From a checkpoint of a small transformer trained on Wikipedia.
Size: 12 layers, 9.54M parameters.
Architecture: LayerNorm before each block, rotary positions, no biases in attention or MLP, tied embeddings, attention and MLP in parallel, capped logits.
Each number is 200 + 40 x the weight over its row's rms, rounded and kept within 0 to 999. Layers, rows and columns count from 0. The size before them is the row's rms in percent of the matrix's.

# layer 9 MLP up, 1536x192, rms 0.0595, rows 256-310, columns 64-127
103,199,148,215,180,186,144,201,167,181,242,278,222,203,284,212,198,227,190,223,179,328,205,222,181,252,176,279,259,203,223,251,80,207,201,248,147,262,177,255,178,176,232,234,136,172,216,244,207,232,252,242,209,89,227,198,176,220,174,159,212,213,237,209,159
096,217,239,139,215,229,224,162,224,174,146,234,174,269,177,229,161,132,127,157,182,162,271,207,204,192,244,228,198,132,242,188,154,239,246,153,224,202,247,222,179,208,226,156,241,163,175,222,187,199,245,211,204,186,206,173,265,231,197,284,152,243,203,127,170
094,207,120,164,161,177,201,177,258,149,233,219,233,211,258,185,188,158,184,126,230,233,205,187,212,199,223,241,250,193,190,202,240,223,280,233,200,150,174,208,221,145,103,215,215,157,194,253,189,183,241,209,164,175,138,235,196,215,290,188,167,222,160,168,184
099,215,223,139,281,205,248,184,248,185,228,229,209,270,231,219,178,164,171,200,186,236,176,228,275,169,174,172,176,241,150,184,172,143,220,200,228,183,234,168,179,169,125,138,279,207,250,180,207,187,188,218,168,131,181,226,183,192,177,129,231,233,130,195,297
098,136,211,103,209,204,231,156,143,233,116,118,257,168,188,259,143,183,206,254,179,149,227,212,218,194,261,275,207,166,248,245,245,202,281,259,267,146,199,196,207,177,143,236,199,163,189,175,238,111,289,185,214,219,248,202,163,211,227,206,193,181,242,231,211
099,198,188,190,223,183,289,188,165,82,199,235,190,252,228,169,164,278,185,236,204,229,196,166,242,142,264,252,238,243,126,153,191,258,275,250,111,151,204,203,148,232,101,169,215,159,214,270,163,209,158,195,215,146,200,214,236,251,243,211,204,156,246,128,228
099,270,214,213,199,161,317,178,140,199,182,229,205,169,230,234,202,250,216,222,125,136,222,247,136,249,263,222,139,203,189,239,216,200,301,219,243,243,160,177,142,174,213,243,208,194,195,188,190,158,214,183,157,188,209,218,217,214,267,209,245,239,250,225,292
097,216,217,111,178,201,176,268,144,183,205,255,181,216,277,234,153,221,147,226,236,180,195,192,122,237,199,183,158,142,238,255,225,135,181,179,245,258,277,209,120,125,149,195,150,192,205,240,120,261,181,251,270,206,188,218,206,190,244,207,237,214,192,244,253
107,187,202,253,253,218,233,220,156,177,252,195,188,196,209,243,156,278,198,166,234,217,203,201,186,167,179,287,177,189,147,163,130,158,150,220,165,279,167,167,197,246,107,185,179,177,174,223,120,200,161,200,228,226,191,150,204,230,154,228,248,248,149,231,204
091,159,135,191,210,224,149,196,320,169,156,186,223,200,239,260,171,223,170,207,220,151,242,177,159,224,162,231,218,167,170,224,212,223,182,205,179,184,169,249,188,102,197,144,201,182,230,288,215,200,195,192,205,141,222,187,185,195,156,231,216,177,213,171,181
114,260,196,252,184,206,246,183,205,215,179,202,138,284,172,275,236,251,174,200,186,211,255,239,198,197,158,227,199,207,276,234,228,226,127,188,200,201,202,191,162,202,224,215,165,210,225,230,166,132,162,188,138,221,153,202,174,249,241,219,113,220,213,303,193
097,80,199,194,216,242,156,223,165,186,257,176,165,159,195,199,222,245,192,187,207,219,234,197,173,244,208,203,302,258,139,187,203,104,160,213,160,205,176,283,185,212,163,186,182,162,150,256,203,168,207,155,149,174,174,247,236,206,222,189,176,211,150,239,255
101,172,247,236,217,216,238,229,171,169,239,214,251,149,158,161,235,238,221,187,184,165,206,173,195,231,184,170,228,160,248,127,154,142,169,141,185,230,200,166,263,184,164,192,178,184,254,229,222,177,224,102,215,194,147,233,169,223,172,191,210,257,134,195,178
104,197,249,213,223,178,205,152,167,199,238,134,142,190,240,265,268,234,257,233,226,273,220,194,143,147,201,126,163,157,227,119,120,189,227,204,180,172,220,189,280,226,173,167,130,176,182,175,180,176,223,204,240,192,194,166,236,129,259,169,261,215,182,230,230
100,231,242,261,173,210,153,168,237,213,229,196,171,250,176,227,190,178,161,218,197,202,193,219,224,142,256,220,217,128,235,229,245,151,211,253,228,143,229,240,223,173,201,150,255,164,187,160,226,176,215,146,185,239,125,214,153,238,207,302,250,264,243,210,193
094,226,182,250,205,151,223,157,258,188,184,193,143,224,200,173,241,212,162,266,175,252,158,226,190,145,216,228,258,156,153,229,179,212,288,120,265,195,201,241,178,264,159,118,198,207,193,182,175,178,210,174,175,238,168,166,302,275,203,245,173,173,164,191,224
101,190,160,270,197,124,169,209,216,210,110,206,156,239,239,270,184,222,226,150,177,164,174,187,206,134,199,220,236,193,220,203,207,119,273,133,249,142,230,171,189,202,202,186,220,156,205,209,241,239,181,236,217,166,236,167,169,172,213,201,258,222,152,259,202
098,211,149,211,226,181,204,116,254,176,206,197,165,184,246,250,214,300,190,225,153,249,195,216,146,94,246,189,272,185,145,182,206,180,158,197,214,218,199,163,252,275,195,264,204,198,201,156,242,140,182,160,198,224,194,249,153,176,212,159,189,136,246,190,269
096,176,151,205,174,186,241,144,196,223,165,276,238,214,193,186,180,188,169,152,181,172,283,163,187,141,216,189,191,164,209,195,206,248,169,203,181,213,190,198,183,195,271,214,161,137,231,227,204,242,190,227,191,242,227,221,235,161,246,305,194,215,199,171,234
101,125,203,154,205,162,211,201,137,134,273,296,235,176,189,203,206,181,193,232,209,223,200,180,228,114,232,272,239,160,208,136,214,268,231,222,184,260,139,163,197,152,154,230,206,201,208,203,175,241,233,253,280,229,225,203,262,253,220,195,158,236,189,283,276
102,228,167,183,174,172,257,201,220,181,240,235,194,192,262,170,234,202,145,170,162,229,216,200,117,250,260,220,236,214,184,161,171,184,237,232,260,170,169,110,189,250,169,201,231,160,214,229,162,184,97,229,208,194,157,291,232,170,174,186,237,198,217,192,193
104,203,140,174,199,144,203,194,197,213,227,281,204,261,243,237,182,199,124,195,188,175,175,234,183,164,232,219,176,175,198,214,233,205,146,111,241,242,259,163,207,139,215,181,225,148,170,215,257,201,232,157,259,197,173,238,163,256,176,226,206,199,213,212,228
101,187,155,167,234,151,209,150,72,128,280,210,179,156,195,175,185,219,209,208,204,303,195,195,234,180,216,227,267,200,211,199,202,204,229,163,199,189,213,237,187,204,175,211,192,213,124,191,220,172,191,225,151,172,234,217,154,149,257,193,189,220,200,231,232
103,229,162,191,204,156,198,222,240,203,214,204,167,209,214,256,144,266,193,217,233,215,202,173,203,123,257,229,244,238,261,250,286,245,247,223,221,146,161,199,198,185,158,203,220,164,237,223,222,187,251,135,258,221,137,269,198,210,271,220,134,183,125,228,180
098,172,194,139,297,168,161,161,141,194,225,194,179,172,127,183,204,268,175,201,164,130,208,190,224,174,230,211,149,162,274,161,111,213,199,204,229,226,176,180,204,198,235,165,196,163,179,213,136,242,236,172,218,260,190,176,162,212,127,217,264,205,228,218,173
111,157,190,212,211,177,274,145,165,250,247,267,220,170,200,199,168,218,190,210,148,142,202,114,205,148,311,231,156,166,239,233,202,193,200,197,288,222,282,167,238,134,183,167,176,161,214,233,195,182,185,131,227,168,170,177,197,244,166,230,228,189,153,173,228
101,227,203,231,224,237,210,196,240,198,225,221,153,224,262,207,197,257,219,162,218,212,158,184,212,135,191,220,261,195,182,186,199,202,234,150,261,239,253,167,162,190,217,161,161,168,195,196,129,326,213,204,198,209,216,196,202,168,217,264,178,180,180,248,194
108,220,152,234,242,196,178,235,162,150,191,206,222,132,237,209,237,245,129,174,210,194,211,214,192,182,235,238,179,150,237,217,195,101,220,193,283,208,256,116,216,213,153,211,124,228,286,234,209,216,284,202,219,174,123,229,165,151,189,217,227,189,230,287,183
096,182,79,173,220,143,262,166,232,213,149,172,230,161,195,233,202,218,202,293,223,169,224,157,236,201,276,254,160,172,235,217,192,214,216,150,211,239,183,224,155,177,180,215,215,179,219,250,243,166,222,167,233,240,195,174,183,184,182,173,245,116,134,217,228
099,187,225,224,250,207,195,117,211,178,208,237,184,193,223,169,204,279,224,132,171,234,174,242,216,129,227,279,245,109,204,237,201,177,281,258,203,185,214,96,136,230,180,182,230,117,176,201,227,170,196,162,175,177,201,291,184,193,185,139,115,223,158,172,158
099,222,154,225,177,182,211,217,179,291,145,260,171,222,189,173,216,265,226,285,216,194,206,242,168,232,214,263,179,143,269,195,265,270,239,206,224,177,161,182,170,259,201,218,213,158,183,197,204,240,224,200,243,181,201,176,215,259,112,170,200,184,168,285,244
102,161,225,174,167,99,196,153,214,211,166,239,205,160,186,247,119,177,249,184,130,216,237,156,186,111,222,210,250,139,200,201,193,262,188,205,245,162,256,214,237,141,152,200,293,157,183,224,240,231,257,112,224,116,143,174,133,190,201,171,151,205,179,265,234
103,215,201,228,229,196,186,170,174,198,126,235,150,248,181,183,146,195,200,184,183,185,236,276,186,229,247,173,254,186,215,228,196,105,284,139,243,211,95,175,256,221,188,176,225,193,201,256,240,154,177,183,194,198,162,167,253,231,221,169,202,216,246,224,288
094,280,196,269,199,179,260,232,187,166,289,213,207,183,171,230,234,206,164,207,138,241,236,243,249,145,220,254,187,189,201,221,197,229,244,156,161,221,180,172,135,244,123,187,196,145,282,204,222,211,146,199,219,121,99,171,212,215,183,266,159,146,141,232,170
097,189,164,227,187,266,228,189,271,136,161,229,191,157,221,186,165,233,206,150,144,200,200,175,164,209,242,208,237,222,156,182,190,234,214,248,168,191,287,173,184,183,219,139,206,164,242,167,199,225,148,218,185,216,220,242,197,212,174,154,211,174,237,144,217
093,196,165,220,179,182,211,216,201,178,215,215,145,231,250,278,143,233,235,148,135,286,153,221,197,185,164,213,210,156,144,178,233,199,224,164,252,191,248,181,154,231,178,261,190,168,137,211,192,182,212,155,287,174,181,158,197,163,197,179,159,118,204,217,295
096,156,251,221,236,229,219,272,181,135,148,205,217,197,267,211,221,195,187,255,210,189,258,178,218,208,204,179,238,218,217,186,214,170,277,153,233,221,233,222,240,109,283,154,210,134,245,277,160,139,198,152,185,148,193,197,235,195,181,197,147,219,219,170,163
098,212,163,237,211,232,185,155,234,123,159,166,184,171,209,205,103,184,197,125,165,174,275,236,165,164,225,239,263,162,221,212,274,296,274,132,254,142,220,243,218,260,228,174,229,156,270,186,188,226,190,260,198,199,207,212,182,200,180,204,158,231,193,251,119
098,261,206,186,198,208,176,172,192,66,228,193,203,227,215,200,85,170,184,216,167,273,194,222,214,188,186,259,239,213,159,232,159,181,246,176,157,264,223,138,116,260,220,261,153,165,225,208,233,263,206,247,214,227,169,206,258,218,179,215,197,201,142,186,204
105,140,123,184,259,197,208,231,140,191,229,226,268,184,191,181,146,216,160,202,195,189,159,222,248,145,213,141,192,174,188,157,254,222,181,187,227,264,233,266,155,183,152,120,184,169,206,200,172,190,230,232,179,194,169,268,253,180,218,200,234,232,260,199,284
090,139,314,150,189,162,195,192,181,164,281,130,242,234,242,188,188,150,139,139,159,262,253,198,180,219,222,249,154,200,182,271,195,134,275,289,165,221,129,225,179,266,127,201,157,164,231,229,229,180,182,236,157,148,194,251,272,238,162,205,216,275,125,187,204
091,236,127,147,214,131,198,113,246,197,234,228,181,202,198,224,283,232,172,218,218,191,225,197,242,169,179,208,172,215,159,243,174,161,223,237,198,264,171,189,167,170,192,158,90,224,226,293,223,241,227,150,227,147,230,155,208,173,173,198,145,232,126,204,171
098,190,195,134,197,209,188,201,206,92,233,175,203,229,211,233,198,186,165,241,177,128,199,211,182,108,236,241,277,173,242,173,168,117,223,231,197,229,228,254,166,195,181,210,202,186,219,225,217,215,287,162,205,211,213,324,162,190,201,191,278,214,111,143,178
097,153,140,118,305,101,221,238,132,215,203,219,252,163,175,166,185,202,225,284,206,224,259,186,164,264,262,184,202,143,210,191,196,194,257,198,163,228,284,161,209,204,232,228,198,182,221,155,203,114,158,241,176,144,226,178,190,156,177,257,221,204,184,222,239
107,227,132,199,299,222,178,214,195,222,224,167,187,163,231,245,183,239,227,272,220,305,148,264,245,253,162,237,192,117,191,228,255,134,167,165,144,212,255,177,209,164,177,233,214,185,273,211,230,121,259,184,164,114,140,209,197,179,197,246,199,145,155,151,232
101,161,126,228,215,157,155,202,183,195,224,217,171,189,201,171,221,250,192,203,226,217,232,219,121,292,235,194,165,158,334,204,217,186,212,202,278,208,188,180,306,215,196,155,245,181,187,230,234,157,266,173,186,159,190,181,175,259,172,207,205,213,206,215,158
104,215,151,172,210,175,272,259,153,206,171,278,237,160,288,187,194,141,161,167,152,164,234,201,240,152,219,216,211,256,200,203,230,198,186,169,251,197,234,192,196,173,215,206,127,157,137,228,131,203,222,181,235,122,167,248,206,192,193,161,174,215,126,155,273
101,201,198,185,188,156,202,166,182,178,158,287,242,233,227,237,135,272,228,247,201,232,209,189,179,172,190,246,174,227,307,186,147,240,221,181,217,205,210,158,165,139,227,151,195,184,180,182,221,271,215,233,214,229,201,247,246,146,227,230,251,189,178,223,248
101,243,207,151,231,180,233,176,236,287,220,240,238,229,262,195,156,249,250,211,152,197,242,203,184,164,214,241,190,195,175,274,195,179,173,226,163,201,135,199,161,186,199,253,209,179,237,181,118,245,208,237,243,180,156,164,202,209,186,169,210,208,184,254,200
101,169,172,195,230,183,169,115,249,168,227,196,219,211,158,103,201,201,225,248,206,215,188,305,250,173,269,180,225,156,118,187,223,198,222,253,224,172,181,173,182,154,207,244,157,178,156,230,224,174,219,177,236,139,238,176,207,194,176,198,110,203,258,286,292
104,190,217,153,201,225,239,230,160,208,133,193,197,209,206,297,214,211,181,226,209,178,279,225,224,215,176,117,198,181,227,104,228,155,205,211,274,219,265,191,156,183,117,182,205,175,135,177,161,208,204,168,155,157,158,187,251,174,216,239,175,248,140,258,294
097,252,226,189,191,202,145,194,186,215,181,264,180,256,231,215,228,170,200,248,209,206,196,204,213,235,219,226,229,174,201,195,246,183,226,210,208,175,173,129,96,263,129,224,222,154,148,242,176,191,234,203,279,225,264,237,140,247,138,190,162,213,264,173,183
107,193,153,158,244,197,201,271,199,200,204,278,230,171,182,243,123,209,166,141,248,184,203,239,241,221,200,204,170,177,182,309,245,270,189,148,197,190,183,204,122,157,272,149,209,163,192,224,215,239,224,193,178,207,175,247,194,199,188,231,189,227,264,252,262
102,187,236,168,176,149,217,228,176,145,185,191,168,254,290,140,212,161,196,252,205,192,223,242,294,166,226,201,266,165,211,154,191,210,245,254,194,204,143,211,205,169,64,213,201,184,239,193,276,228,163,162,228,221,208,238,195,148,190,168,188,178,214,314,237
102,197,252,199,222,94,181,187,241,203,167,179,283,200,184,168,180,221,161,261,178,244,336,168,216,200,235,208,285,185,188,200,205,166,208,163,212,174,177,210,153,197,180,149,186,207,229,181,159,229,204,229,248,205,191,144,263,188,209,183,193,192,219,225,185
# layer 9 MLP down (transposed), 1536x192, rms 0.0775, rows 256-309, columns 64-127
103,71,223,225,247,194,220,226,180,185,236,160,176,165,178,134,176,150,198,139,161,212,193,163,293,214,247,256,208,188,160,89,194,270,222,186,222,177,225,209,176,156,187,144,235,217,258,266,209,256,149,157,166,238,198,306,182,211,274,181,181,194,194,218,202
096,158,207,247,172,233,187,203,206,172,194,208,207,234,198,137,174,175,204,218,163,158,202,178,168,267,185,133,211,226,233,205,174,213,245,169,222,201,262,172,208,184,168,199,179,211,114,172,242,228,196,153,262,130,224,222,161,226,167,236,209,209,216,233,161
095,131,176,229,231,228,208,124,205,219,169,169,174,205,170,256,160,184,302,309,161,162,182,198,216,247,118,153,187,231,227,265,151,171,154,155,259,210,191,212,148,275,250,161,264,292,275,148,207,207,196,223,239,192,185,140,165,219,195,218,157,186,200,285,209
096,247,226,324,206,183,161,214,179,226,182,146,170,141,184,179,202,199,153,183,137,238,220,231,141,130,297,197,251,177,160,213,182,168,189,222,169,145,233,200,293,310,237,170,137,261,182,247,169,271,160,200,210,177,279,206,136,187,315,178,234,220,229,156,168
095,213,231,205,199,149,187,204,209,174,221,274,130,280,169,180,259,200,172,251,258,228,203,177,219,187,169,225,115,144,178,101,203,200,166,188,191,206,187,185,278,190,223,131,177,207,233,229,218,251,188,162,215,151,123,221,249,121,278,217,199,207,207,101,221
093,165,192,254,205,216,155,280,277,193,175,192,220,167,252,221,202,207,267,112,308,162,196,260,209,200,211,235,194,200,162,172,124,252,178,130,169,201,154,164,200,155,284,197,143,304,85,226,260,202,225,214,212,210,168,207,232,230,233,227,177,274,162,302,183
095,196,184,230,244,188,157,258,211,261,171,196,240,271,142,168,226,172,186,207,258,162,176,166,243,203,183,152,252,209,213,244,177,194,194,163,137,172,242,232,215,149,143,174,140,245,212,178,190,227,252,237,244,241,166,193,149,232,156,171,170,194,180,264,188
098,167,125,227,205,187,191,111,161,180,165,129,197,204,225,266,213,231,200,117,182,269,281,189,255,222,197,221,274,213,184,191,188,227,197,250,129,207,186,211,204,246,209,223,242,250,197,194,278,154,157,223,158,171,137,201,178,183,168,150,153,165,187,212,240
115,193,229,171,212,116,164,269,186,179,231,260,208,155,130,213,191,129,129,217,224,128,203,236,162,125,224,168,150,200,182,267,159,258,167,203,172,206,219,212,199,246,219,193,160,89,216,214,168,196,208,129,162,195,196,155,213,206,200,217,153,273,225,205,180
096,186,208,199,263,191,248,224,91,224,181,226,181,196,173,169,279,165,175,146,212,170,254,216,149,176,239,183,227,200,228,251,148,143,239,170,174,172,194,185,211,297,174,204,110,102,220,158,189,176,228,172,226,269,225,160,173,216,236,202,231,240,164,192,193
102,195,228,161,265,240,257,147,213,178,265,302,270,203,238,265,209,196,162,239,240,184,194,192,197,225,222,209,207,337,207,304,168,204,195,213,165,210,183,150,185,184,230,178,171,173,177,217,208,108,171,170,230,262,166,183,170,275,157,213,177,198,251,235,197
099,223,231,222,181,209,171,243,202,171,174,195,227,258,235,143,177,197,224,256,201,215,195,232,181,146,188,235,166,221,259,241,160,178,212,218,211,231,250,181,214,203,287,207,241,143,282,184,193,187,245,213,222,184,225,209,228,197,168,216,260,263,292,183,157
104,131,143,198,249,208,135,259,201,194,193,189,222,210,189,184,234,164,231,176,236,237,224,205,224,172,150,219,233,233,211,246,227,161,171,288,200,181,192,188,227,210,228,158,173,81,171,161,220,282,236,235,199,210,214,146,193,160,211,178,256,203,192,159,222
105,210,153,201,239,176,209,282,145,202,221,279,242,240,193,155,145,199,197,134,184,189,174,171,166,269,177,218,266,194,204,173,192,185,221,297,171,223,168,192,174,213,280,224,145,226,161,173,216,201,166,229,146,287,249,256,173,232,198,209,249,189,157,230,225
111,188,182,154,215,133,211,211,124,213,236,209,159,199,178,197,183,242,203,203,192,204,296,175,184,238,270,260,152,200,199,168,180,262,229,169,201,187,273,148,181,219,163,219,164,80,191,197,187,196,230,227,221,125,185,210,179,194,119,161,220,89,136,170,195
094,201,207,167,216,276,180,218,136,160,180,183,299,137,229,178,197,154,242,173,168,256,204,170,174,186,122,207,209,261,266,339,160,170,124,192,170,248,210,158,170,194,196,228,192,151,191,191,241,197,137,237,236,216,247,210,214,154,189,216,257,232,252,263,234
104,253,229,143,246,183,229,169,240,249,229,199,144,224,225,106,172,288,157,231,182,191,156,182,138,317,145,229,207,258,248,126,155,243,193,255,250,185,214,183,203,273,204,231,166,156,178,195,214,141,198,147,127,175,218,210,254,127,143,151,226,212,224,139,176
086,170,218,210,219,190,168,226,263,174,211,270,254,202,188,137,235,174,154,231,183,229,175,260,179,230,228,157,189,244,249,280,281,196,247,186,183,193,161,211,218,203,202,186,204,198,196,198,244,231,264,158,221,171,200,154,236,288,180,119,192,155,214,137,224
089,146,193,250,135,129,166,247,206,204,245,195,260,200,177,268,207,265,262,182,170,245,143,249,240,200,141,182,180,186,261,218,189,226,271,162,208,163,138,158,191,119,186,223,221,218,173,231,184,177,274,148,202,146,138,176,155,238,183,159,167,202,230,248,166
108,301,247,261,248,187,210,222,223,271,138,228,192,172,168,202,208,247,207,166,179,167,226,188,211,233,192,185,194,201,115,190,114,208,221,179,187,201,215,233,164,183,197,261,230,43,172,151,252,209,234,173,214,175,215,170,192,187,214,216,214,163,202,207,164
097,220,198,132,219,197,95,252,190,231,157,159,188,175,178,291,216,211,224,161,277,189,186,244,220,111,236,220,230,133,220,166,249,177,224,214,174,227,184,291,211,186,196,203,207,270,158,211,162,169,213,139,187,201,137,182,196,202,247,211,147,198,214,206,163
108,166,234,152,265,295,169,194,247,238,233,218,265,184,132,216,129,153,205,178,215,165,258,191,234,241,116,249,139,239,279,230,234,164,186,235,216,321,209,241,210,233,192,205,202,103,189,234,239,108,193,216,187,199,175,208,170,226,198,236,175,181,175,258,226
099,159,141,151,197,177,187,245,242,246,279,149,226,251,173,126,207,208,193,204,206,199,209,192,183,149,171,196,223,208,194,154,139,134,197,234,172,136,261,276,183,176,194,271,201,222,195,160,226,194,154,177,286,177,166,210,193,264,194,194,250,271,206,196,168
107,142,176,205,187,173,189,192,241,163,192,215,232,188,254,188,235,168,188,251,180,124,232,189,232,254,170,219,243,138,237,215,142,135,218,176,174,294,114,170,153,198,223,206,193,216,256,227,218,237,210,154,227,197,259,196,188,150,140,194,225,182,146,251,265
102,254,194,200,231,180,216,252,199,238,134,168,248,245,270,167,186,191,106,188,191,180,231,221,112,244,100,199,188,150,215,209,290,150,126,188,201,206,197,204,190,150,179,235,203,136,173,155,218,139,122,167,135,179,184,184,197,304,185,259,169,179,213,83,263
091,132,163,171,188,267,230,191,195,263,215,198,244,155,240,194,265,204,264,192,123,159,232,167,221,213,205,189,149,203,158,191,217,174,145,199,191,160,255,170,195,212,226,212,168,309,134,220,164,206,158,204,265,207,169,229,160,123,204,207,187,167,210,198,258
100,218,172,173,174,190,209,228,108,183,246,214,195,218,184,177,181,184,239,232,250,182,183,251,127,237,198,248,181,162,165,255,214,173,233,169,163,202,200,120,243,222,95,248,185,284,173,157,193,156,201,199,249,252,255,221,204,162,195,176,258,192,221,168,249
114,156,260,241,158,158,189,181,149,286,219,294,222,234,201,288,261,230,239,201,194,220,276,254,209,186,197,166,186,239,191,200,177,249,189,221,129,231,246,211,113,192,139,188,158,91,136,137,228,182,140,171,186,217,177,122,175,238,178,210,167,216,223,92,225
097,190,157,198,251,137,187,296,121,197,195,289,142,186,249,205,150,192,164,208,207,185,250,230,217,202,194,174,171,205,143,220,130,145,180,265,189,165,192,170,196,179,222,162,223,147,216,186,216,276,226,163,228,136,156,212,199,227,281,182,180,252,220,105,203
105,252,199,223,133,207,286,281,202,236,257,190,227,273,130,240,222,249,231,149,221,164,223,146,211,256,186,231,165,143,197,240,209,149,257,154,248,167,153,212,199,169,264,157,231,101,199,182,194,279,227,242,227,185,209,183,201,149,180,212,246,231,219,169,241
103,186,244,175,198,198,266,206,165,229,176,191,186,136,196,262,228,188,253,199,186,264,219,208,150,174,204,210,210,246,212,197,113,180,238,224,187,203,200,169,180,215,155,203,192,51,181,194,230,245,169,219,200,197,218,190,168,250,271,206,207,289,178,189,177
094,192,265,202,159,222,156,190,245,217,170,141,208,199,181,139,217,186,228,210,200,174,194,334,192,266,205,204,171,203,195,212,228,217,216,204,231,197,154,196,203,223,262,169,198,264,201,160,214,254,171,162,194,209,211,202,270,237,200,158,232,185,201,139,143
105,175,225,251,110,228,216,222,228,262,264,186,236,152,189,116,231,199,162,180,125,241,230,217,230,216,222,248,196,209,262,228,218,171,102,176,241,282,199,203,236,164,187,196,221,160,192,179,209,109,154,218,208,250,170,208,201,183,170,117,195,191,193,187,171
097,152,220,294,221,199,218,144,203,199,177,246,163,217,245,147,185,223,136,301,203,168,146,216,132,208,235,225,155,228,189,167,187,228,207,147,219,258,211,145,207,154,222,200,192,178,201,243,255,233,203,179,199,293,169,250,150,178,215,240,211,215,223,176,172
096,208,243,221,236,195,197,173,149,166,220,165,192,180,206,202,162,129,252,259,214,198,151,199,182,202,231,186,97,62,144,153,160,176,230,233,187,198,207,140,140,151,196,300,212,254,254,259,230,189,275,188,189,153,176,180,233,230,192,236,269,220,210,227,124
099,217,278,199,236,146,179,152,145,164,220,258,221,162,182,207,226,182,201,196,228,232,237,179,173,183,181,216,234,213,255,166,120,145,208,200,180,218,233,244,202,192,210,192,115,157,149,233,122,210,218,170,237,268,137,205,260,267,192,197,191,129,162,153,205
095,214,251,227,138,225,191,189,228,210,189,203,238,249,208,207,215,206,159,220,157,185,181,258,172,202,247,226,238,193,230,213,169,191,152,217,115,263,234,193,287,181,148,261,189,260,147,165,168,196,176,172,169,204,202,197,155,190,231,179,259,160,182,205,175
098,149,260,218,176,183,201,176,212,231,209,227,212,198,197,191,231,165,178,222,198,214,161,157,181,247,191,204,185,192,113,146,169,174,234,173,195,203,265,197,163,112,219,265,196,239,198,211,137,233,244,223,162,225,192,150,157,125,256,236,200,265,221,203,274
100,138,203,228,271,125,188,194,186,256,184,190,199,185,194,172,229,214,198,207,218,119,193,141,276,183,141,174,184,229,186,177,227,211,150,263,228,168,175,166,264,217,185,172,170,106,224,199,224,137,194,239,242,206,176,291,168,246,183,207,227,249,208,180,202
099,274,182,229,179,204,176,221,225,209,205,206,170,246,203,273,230,196,201,140,199,249,197,232,166,227,173,265,138,255,258,171,214,172,287,209,179,170,185,206,225,251,233,280,149,151,199,213,183,228,208,202,231,254,175,171,160,208,175,152,165,219,176,236,150
092,258,198,248,153,245,227,234,180,242,172,275,245,211,248,238,211,251,234,306,208,212,192,206,197,128,267,165,256,196,242,237,230,232,155,160,270,200,264,167,261,155,244,202,223,188,200,233,120,181,163,194,163,182,238,167,169,242,230,184,228,168,131,170,268
086,87,234,173,174,224,236,173,150,151,239,153,191,186,183,186,212,162,181,139,209,145,210,150,266,192,221,194,194,220,250,154,219,286,238,162,243,166,153,233,221,184,162,155,179,138,159,175,170,208,195,179,218,253,137,196,181,152,209,201,229,137,244,144,226
104,221,171,261,159,253,220,179,196,260,251,190,229,157,166,216,216,191,218,219,236,270,188,199,240,199,144,247,186,253,195,235,165,192,167,149,151,173,151,196,216,158,199,156,243,165,207,260,175,231,219,230,145,172,240,174,200,163,155,178,148,266,186,151,240
101,268,139,241,120,157,178,220,194,183,198,168,243,134,183,219,187,256,224,217,157,201,211,150,180,198,205,158,223,165,130,176,253,162,259,240,252,167,244,207,185,232,186,195,169,106,215,268,193,214,230,202,284,190,135,217,303,228,197,211,209,234,194,201,176
113,189,257,180,152,182,178,222,196,200,285,181,218,168,250,169,185,183,270,198,209,165,125,163,178,174,221,168,131,139,270,139,233,321,211,232,137,254,190,295,185,230,169,210,158,145,268,207,194,211,268,176,262,250,285,212,250,208,209,143,189,184,265,153,147
100,167,215,210,258,259,201,210,173,202,221,203,223,206,238,258,238,109,218,126,232,205,136,237,225,229,192,196,204,221,106,232,134,179,130,137,213,224,223,194,84,203,214,210,170,222,213,247,118,270,181,164,261,241,217,227,238,163,191,229,203,103,187,178,264
104,161,240,214,163,212,206,211,168,183,162,229,160,274,189,234,174,234,191,197,233,207,230,218,293,296,176,140,179,238,155,133,188,175,217,196,253,169,156,204,212,271,140,195,199,248,264,131,286,254,200,212,249,263,180,248,129,174,193,189,204,203,268,202,180
103,147,205,204,133,242,169,168,205,151,162,156,222,241,199,246,255,172,144,174,161,195,221,173,155,234,204,169,255,279,265,279,240,177,99,225,153,204,229,169,187,209,257,141,228,90,234,199,159,212,139,177,187,176,258,252,195,298,228,131,248,270,267,223,244
100,150,240,253,175,106,132,154,201,151,143,199,222,182,192,185,291,181,165,169,163,159,250,194,258,167,176,188,230,181,164,182,184,266,156,217,228,166,235,251,220,237,168,268,164,210,169,187,136,196,217,277,186,246,196,251,245,136,144,267,208,189,207,117,219
107,185,156,185,254,197,164,202,133,226,177,205,275,172,238,268,236,179,216,197,235,204,170,226,210,241,179,199,193,217,202,166,306,184,161,146,158,193,201,165,236,176,158,269,137,146,186,295,234,175,144,144,175,172,255,158,169,227,174,236,152,215,202,215,176
104,151,261,207,206,199,158,198,178,213,238,252,208,272,224,239,210,172,163,145,138,160,200,204,112,214,164,244,182,201,231,222,192,254,281,146,208,168,223,227,268,218,207,213,169,210,216,258,185,177,229,186,217,210,166,216,219,190,125,143,247,236,169,139,187
099,219,132,123,189,197,244,219,207,215,193,140,218,179,173,199,237,192,238,190,133,188,202,268,237,154,203,238,139,183,217,146,171,225,161,246,196,174,255,203,288,164,224,156,206,169,211,222,275,195,222,170,126,213,159,232,180,187,266,285,221,203,102,183,215
099,134,201,235,238,236,233,211,240,198,179,211,214,200,231,221,148,207,180,214,183,125,180,183,133,214,149,168,179,211,247,198,200,179,200,199,169,192,197,219,238,203,200,189,181,210,192,171,289,202,269,155,243,233,132,255,181,255,240,177,213,245,242,190,209
104,216,223,228,147,279,301,225,182,128,134,236,182,228,182,237,121,248,210,188,220,211,161,234,207,179,221,175,148,169,253,185,147,232,212,202,197,95,216,249,204,200,255,145,255,166,230,217,215,139,209,267,265,210,211,143,222,129,179,151,173,170,168,186,244